Part of a small language model's weights.
Size: 12 layers, width 256, 2 heads of 64, MLP 512 squared ReLU, vocabulary 3412, 5.9M parameters.
Architecture: LayerNorm before each block, learned positions, tied embeddings.
Training: a variant of SOAP for these matrices, 118M tokens, 3595 steps.
Each number is 200 + 20 x the weight over its row's rms, rounded and kept within 0 to 999. Layers, rows and columns count from 0. The size before them is the row's rms in percent of the matrix's.

# layer 4 attention key, 128x256, rms 0.15, rows 119-127, columns 0-127
088,199,185,182,233,219,153,207,157,214,189,221,190,218,218,219,207,184,223,205,200,186,212,164,206,186,190,219,210,178,235,183,199,203,215,191,172,219,185,221,211,187,178,233,190,187,214,167,206,213,214,184,223,170,199,208,199,218,177,189,184,202,192,223,191,208,220,194,180,177,195,201,205,173,198,223,178,198,199,196,189,229,193,192,208,238,179,213,234,225,210,166,183,182,223,204,199,190,238,156,174,188,208,208,206,203,194,200,201,191,213,187,172,191,191,224,178,216,199,233,193,183,199,164,228,208,159,225,183
088,177,231,220,169,196,212,218,207,188,208,217,179,191,215,202,192,190,216,207,206,170,196,220,213,202,156,183,241,202,208,193,239,213,194,178,204,224,210,210,211,202,228,203,186,207,211,185,233,184,196,230,142,210,200,184,217,234,237,204,197,189,184,152,210,189,167,192,216,218,193,180,194,209,216,212,197,216,188,208,214,182,177,210,198,157,224,190,169,227,183,207,192,152,188,194,193,211,192,188,205,184,178,228,196,191,212,196,193,203,200,206,187,184,215,152,232,184,208,194,201,220,194,202,192,148,215,200,220
086,184,231,203,226,198,194,201,206,232,162,191,200,202,202,182,203,204,205,213,197,220,187,222,212,171,181,201,198,165,244,202,148,197,211,190,215,219,208,193,172,205,218,179,166,208,227,226,214,208,181,190,229,213,196,168,203,237,163,189,188,220,241,208,215,226,184,202,227,194,173,247,217,206,220,197,203,217,204,188,185,162,167,209,198,173,230,179,176,201,185,195,218,210,195,188,206,216,174,219,268,201,195,153,215,209,211,213,205,171,219,179,199,228,222,197,179,229,204,192,187,190,164,221,235,200,217,196,197
087,210,206,219,200,184,199,231,199,176,225,225,229,218,198,191,199,186,238,197,245,204,183,184,188,190,198,151,162,238,194,204,187,182,177,191,155,203,201,205,200,178,198,213,240,204,181,195,174,208,239,224,197,225,191,234,206,215,183,222,255,210,177,207,195,195,233,199,196,187,181,213,204,172,203,198,252,192,227,218,188,201,206,187,218,194,186,203,192,254,184,231,182,217,222,215,194,175,195,202,191,220,207,191,207,195,211,223,168,195,195,204,219,202,237,236,196,185,210,209,172,191,189,205,198,219,238,172,184
086,204,183,193,194,224,190,181,206,223,185,216,204,181,175,198,244,224,219,189,201,190,184,217,199,229,229,179,196,200,193,233,211,194,226,169,203,180,199,214,164,221,184,211,192,201,198,184,172,189,213,199,222,198,189,175,202,242,201,200,176,204,198,208,203,209,202,233,162,216,211,209,205,206,218,153,178,210,177,206,215,228,184,199,192,212,194,168,185,188,171,205,231,176,178,210,201,202,180,156,191,216,244,153,208,193,208,191,228,175,224,206,168,188,212,223,201,207,192,181,209,192,206,255,176,207,212,192,199
081,216,206,213,218,190,217,207,195,217,211,191,188,198,213,185,199,211,189,203,208,198,212,224,186,157,246,231,188,221,202,239,180,198,193,209,217,215,167,218,187,202,204,187,224,194,172,225,204,198,202,171,161,173,218,182,213,210,222,188,243,154,204,229,204,185,173,194,226,176,191,221,210,221,196,233,191,196,218,207,234,202,237,198,215,203,226,228,191,254,209,199,220,205,157,229,206,203,197,195,229,185,217,236,181,204,177,162,208,198,214,181,192,204,213,174,210,229,193,248,199,220,200,182,191,192,199,183,181
081,223,177,213,193,191,196,185,208,199,209,200,205,200,187,190,206,203,209,185,196,186,185,188,154,208,177,227,204,214,201,228,180,205,195,228,171,268,212,209,164,186,199,182,185,190,210,189,215,174,196,200,213,228,192,208,186,193,204,188,201,192,191,187,248,195,201,230,179,188,188,202,172,167,170,191,198,192,192,214,210,236,189,197,189,226,213,180,188,235,199,221,198,210,220,199,202,188,180,214,179,207,267,192,208,233,181,192,212,197,202,175,200,224,215,181,214,225,177,184,189,259,196,192,182,208,236,206,164
083,207,204,171,209,208,226,231,240,196,213,214,225,205,193,195,183,195,221,200,205,224,206,205,193,178,210,201,200,170,155,159,180,207,189,226,202,159,205,221,207,175,196,161,226,216,158,200,213,180,170,206,156,239,170,211,208,221,190,211,161,203,207,217,212,198,215,216,178,203,175,155,202,210,199,205,256,233,207,186,190,192,195,232,201,191,197,168,202,219,185,199,190,221,228,209,192,211,202,207,252,222,183,217,215,194,220,177,174,239,170,185,237,197,215,198,208,207,198,169,190,212,191,201,172,211,213,212,213
097,229,212,230,210,213,207,189,220,193,221,214,190,214,165,192,218,209,228,201,190,166,211,200,190,226,217,181,208,172,179,192,205,199,227,200,205,191,214,199,137,203,201,172,155,193,207,225,170,191,191,194,214,224,211,216,221,199,200,245,206,163,241,197,204,206,211,201,218,228,140,205,186,203,218,162,216,205,242,201,185,193,174,163,201,182,217,208,182,182,182,187,160,221,197,220,202,187,159,233,210,224,201,184,178,200,230,170,182,220,134,199,219,183,166,209,217,192,196,171,196,212,199,204,176,201,226,198,172
# layer 4 attention query, 128x256, rms 0.157, rows 120-127, columns 0-127
094,194,203,255,240,177,201,201,198,227,206,188,168,164,232,169,213,177,219,175,186,215,223,173,201,187,194,214,162,206,205,206,176,165,212,220,183,158,192,191,185,195,181,213,167,191,177,225,222,179,178,198,192,204,197,182,192,207,185,198,227,206,195,221,220,227,179,202,193,220,175,185,218,193,186,160,189,222,215,186,233,192,201,178,181,193,178,201,202,220,193,203,201,214,170,223,188,186,190,187,201,222,180,216,202,184,194,174,204,188,229,217,199,223,189,234,193,199,230,228,217,159,205,173,177,206,209,195,173
085,205,216,207,206,181,230,186,186,212,163,190,166,206,197,175,179,197,198,196,209,210,206,207,199,205,201,193,204,213,162,197,222,206,173,228,183,197,174,155,204,172,216,193,212,189,177,165,222,233,194,206,182,195,219,226,201,204,224,214,161,221,169,222,198,185,181,207,229,237,183,187,197,181,200,196,213,215,221,216,198,185,194,188,179,220,222,174,198,167,194,241,242,184,233,201,225,208,278,156,184,163,199,168,191,213,212,186,200,186,202,173,162,184,245,214,212,227,194,174,186,224,182,207,202,192,212,195,212
091,213,174,182,210,219,179,213,209,186,183,190,212,203,188,249,190,199,182,227,200,188,189,210,208,191,186,226,202,155,226,174,198,186,211,208,206,187,194,232,196,199,232,176,218,208,219,192,220,183,185,243,177,159,209,195,208,163,162,225,201,201,211,177,216,170,211,201,218,210,228,196,188,195,215,186,194,211,179,176,173,196,184,220,185,181,189,158,181,212,200,169,204,197,190,183,230,215,186,187,219,218,219,186,210,224,198,197,193,196,190,195,200,234,194,180,175,200,177,189,214,215,215,252,181,153,130,217,177
098,204,187,178,218,202,216,215,178,190,203,224,196,200,182,212,205,219,194,191,224,212,194,197,210,195,201,209,206,206,186,173,220,201,197,204,210,216,175,215,177,182,210,216,199,194,205,176,228,193,144,202,170,219,196,173,200,231,215,217,183,221,192,253,175,165,212,196,213,207,180,193,194,209,185,205,190,192,200,200,166,188,204,161,194,211,201,217,257,195,207,194,176,238,184,218,226,188,216,187,169,197,177,170,180,214,217,195,176,216,186,217,212,229,211,210,188,185,186,221,210,222,174,198,191,153,192,188,178
083,204,181,201,200,210,191,205,189,187,199,209,233,221,186,189,179,166,231,190,187,214,199,189,193,226,194,237,191,237,204,205,241,209,186,169,178,214,216,196,219,190,175,185,195,208,164,192,230,193,225,203,205,194,214,190,193,200,215,232,211,215,178,227,216,203,206,229,216,199,174,148,204,237,214,165,217,210,164,177,209,226,199,208,174,207,166,185,221,190,203,232,196,217,184,192,184,210,199,209,221,197,151,221,219,198,189,232,221,232,208,172,190,175,185,188,199,208,180,226,242,178,208,248,202,206,221,238,190
075,174,190,192,195,220,221,224,180,231,205,196,197,229,240,208,241,206,199,200,185,181,235,198,201,231,226,194,198,147,191,167,209,209,221,196,209,179,179,200,200,172,222,197,194,194,186,146,195,194,216,207,222,186,227,213,209,200,189,224,178,214,217,208,177,180,207,169,213,188,182,201,190,222,188,200,220,181,191,187,214,173,183,202,198,168,226,214,222,188,219,220,204,195,221,199,197,205,200,200,195,192,187,195,211,191,211,167,186,213,191,193,139,179,206,193,187,196,189,205,252,186,178,207,185,219,204,204,212
092,219,191,180,197,227,184,229,208,202,206,192,201,234,166,189,184,197,165,201,182,224,207,200,194,220,198,162,216,204,210,235,205,180,213,168,186,201,196,211,196,224,175,238,200,171,207,177,212,196,224,214,212,203,242,210,204,176,223,178,226,195,178,168,212,175,168,165,227,198,205,209,202,168,201,204,197,151,203,192,178,198,234,212,187,171,206,221,195,178,182,198,193,212,212,177,201,199,176,213,196,198,225,213,213,208,195,207,205,183,198,206,216,195,159,173,179,200,195,187,219,227,226,199,247,197,172,178,213
101,188,197,208,193,188,163,237,185,205,188,192,181,193,187,207,200,220,192,175,218,193,187,226,182,218,183,191,153,176,200,188,178,192,152,224,209,179,188,196,212,198,195,212,189,215,202,228,202,165,209,243,199,205,200,211,225,202,186,191,152,209,185,232,228,181,212,207,223,208,213,232,222,205,176,223,205,180,189,186,192,170,230,173,165,197,163,191,190,191,220,200,194,175,227,162,209,180,206,205,219,179,226,221,174,168,204,218,240,169,220,161,191,191,201,225,144,206,198,157,225,218,230,171,215,217,208,178,248
# layer 4 attention value, 128x256, rms 0.241, rows 64-68, columns 0-127
102,212,216,183,218,181,184,208,205,181,166,205,229,193,218,186,142,175,197,190,158,184,188,215,193,228,223,210,189,191,212,204,193,219,222,169,220,179,211,195,198,217,206,191,190,205,195,193,216,230,198,171,233,178,229,174,214,218,167,208,184,214,224,244,216,239,207,220,197,219,220,185,189,215,224,201,229,211,204,208,189,196,202,204,167,203,174,225,225,166,199,189,203,176,169,221,189,202,196,251,211,177,221,196,192,186,175,196,195,210,221,165,184,189,227,203,153,227,208,226,199,208,212,175,203,202,164,206,188
097,202,173,186,210,211,189,173,193,250,188,230,239,218,192,210,209,191,200,214,219,179,205,184,205,178,225,180,196,222,218,217,214,200,200,194,191,219,237,186,201,215,179,203,203,205,158,183,207,220,185,210,187,181,210,209,176,197,222,170,173,198,216,227,191,194,224,183,209,217,167,238,222,189,194,231,209,184,194,155,190,175,160,205,188,223,206,177,234,226,212,220,214,204,215,229,210,173,186,227,200,189,216,166,219,208,156,202,188,182,192,215,186,191,183,169,171,204,217,190,214,196,215,190,205,208,223,227,208
082,196,192,192,227,224,175,181,225,194,196,200,208,175,219,195,184,170,163,234,176,180,179,173,191,176,223,207,209,186,191,210,192,223,178,185,206,198,226,207,185,199,188,183,216,241,204,217,198,199,163,206,225,211,242,159,216,220,185,190,189,231,227,235,198,211,205,173,201,195,168,198,225,184,203,167,182,197,165,196,204,231,180,210,202,215,180,227,201,197,194,176,192,226,183,195,174,207,217,211,197,217,210,223,190,204,205,218,199,195,209,216,232,192,205,197,197,214,208,196,178,192,181,181,174,223,220,201,178
087,196,222,198,191,205,197,195,204,256,212,230,230,203,215,210,231,200,192,206,229,196,187,210,218,191,207,241,171,200,229,206,204,205,184,155,160,177,203,203,217,205,184,211,194,226,193,197,210,184,205,220,198,205,184,187,211,184,207,178,195,227,187,192,190,170,164,179,194,222,157,189,220,239,227,217,192,201,180,187,223,189,194,185,191,218,212,212,233,203,201,176,222,221,196,185,177,189,181,189,224,197,215,196,191,204,153,191,179,192,205,187,199,207,189,202,222,208,214,166,191,183,213,161,204,209,229,229,193
091,152,203,193,186,196,207,182,232,192,199,196,215,172,181,213,220,226,185,220,221,202,206,195,214,203,205,229,182,190,165,132,170,188,172,189,243,199,197,199,195,208,201,208,205,188,220,195,229,189,205,209,213,213,241,211,226,174,212,198,199,220,203,208,192,179,211,218,222,181,216,211,202,207,205,218,204,215,176,223,156,202,186,196,208,234,233,215,189,216,186,177,182,180,202,203,207,189,215,173,173,148,250,203,196,221,189,192,224,159,204,219,171,185,203,208,204,199,200,229,200,220,202,205,241,229,211,206,193
# layer 4 attention output (transposed), 128x256, rms 0.192, rows 64-67, columns 0-127
107,208,198,197,175,208,195,184,175,228,226,217,165,186,192,220,195,221,175,187,204,222,190,207,194,185,206,186,230,192,199,155,210,173,220,206,202,192,196,225,204,182,185,199,197,184,242,231,208,188,207,236,186,214,187,214,186,217,215,182,199,201,200,172,190,185,174,193,207,189,174,199,252,191,207,176,186,167,195,201,196,208,160,196,221,198,218,175,154,196,227,217,210,186,213,167,205,187,222,162,186,230,193,193,237,219,164,200,198,180,175,236,223,207,218,204,231,187,187,186,225,232,205,209,201,174,167,204,233
109,163,231,189,212,194,250,243,218,189,228,214,175,235,211,193,220,193,227,173,185,213,195,228,196,227,207,227,176,175,190,180,204,199,188,207,197,163,166,193,172,205,212,173,209,198,218,208,185,203,215,183,159,198,211,216,213,198,219,220,220,229,182,197,184,179,188,179,216,203,235,148,188,218,223,178,230,222,208,195,225,204,198,200,192,170,200,211,210,222,210,189,172,182,192,217,185,201,195,186,191,195,175,225,197,149,231,205,189,219,219,218,180,205,221,185,216,211,169,208,188,205,199,187,194,173,199,197,198
089,226,207,195,192,180,196,222,186,215,218,218,202,213,170,228,208,184,208,180,212,210,219,209,237,211,223,224,193,208,162,196,221,217,213,205,195,227,189,192,207,170,212,228,186,156,213,194,205,216,249,193,219,178,184,203,174,193,247,178,192,189,199,156,221,197,159,210,191,178,174,216,155,207,191,229,233,235,220,224,199,188,181,157,165,217,217,208,192,209,208,201,215,151,222,198,206,212,198,197,177,181,185,210,233,179,200,195,216,211,214,186,190,197,180,213,198,171,206,209,231,178,201,199,197,219,176,148,227
094,198,182,167,236,199,224,201,204,179,197,182,179,222,185,196,188,179,207,206,148,215,208,207,179,214,189,166,209,208,191,182,222,229,225,224,228,204,180,220,213,212,199,188,204,164,214,196,191,205,216,189,204,156,249,227,186,208,209,221,208,211,218,196,170,183,245,212,221,209,200,214,195,183,184,191,207,199,235,203,222,205,231,182,169,194,222,195,236,211,191,206,196,200,190,201,217,207,194,220,201,217,202,225,208,173,245,195,221,197,205,230,200,209,217,160,201,180,197,195,190,207,165,228,214,195,171,178,179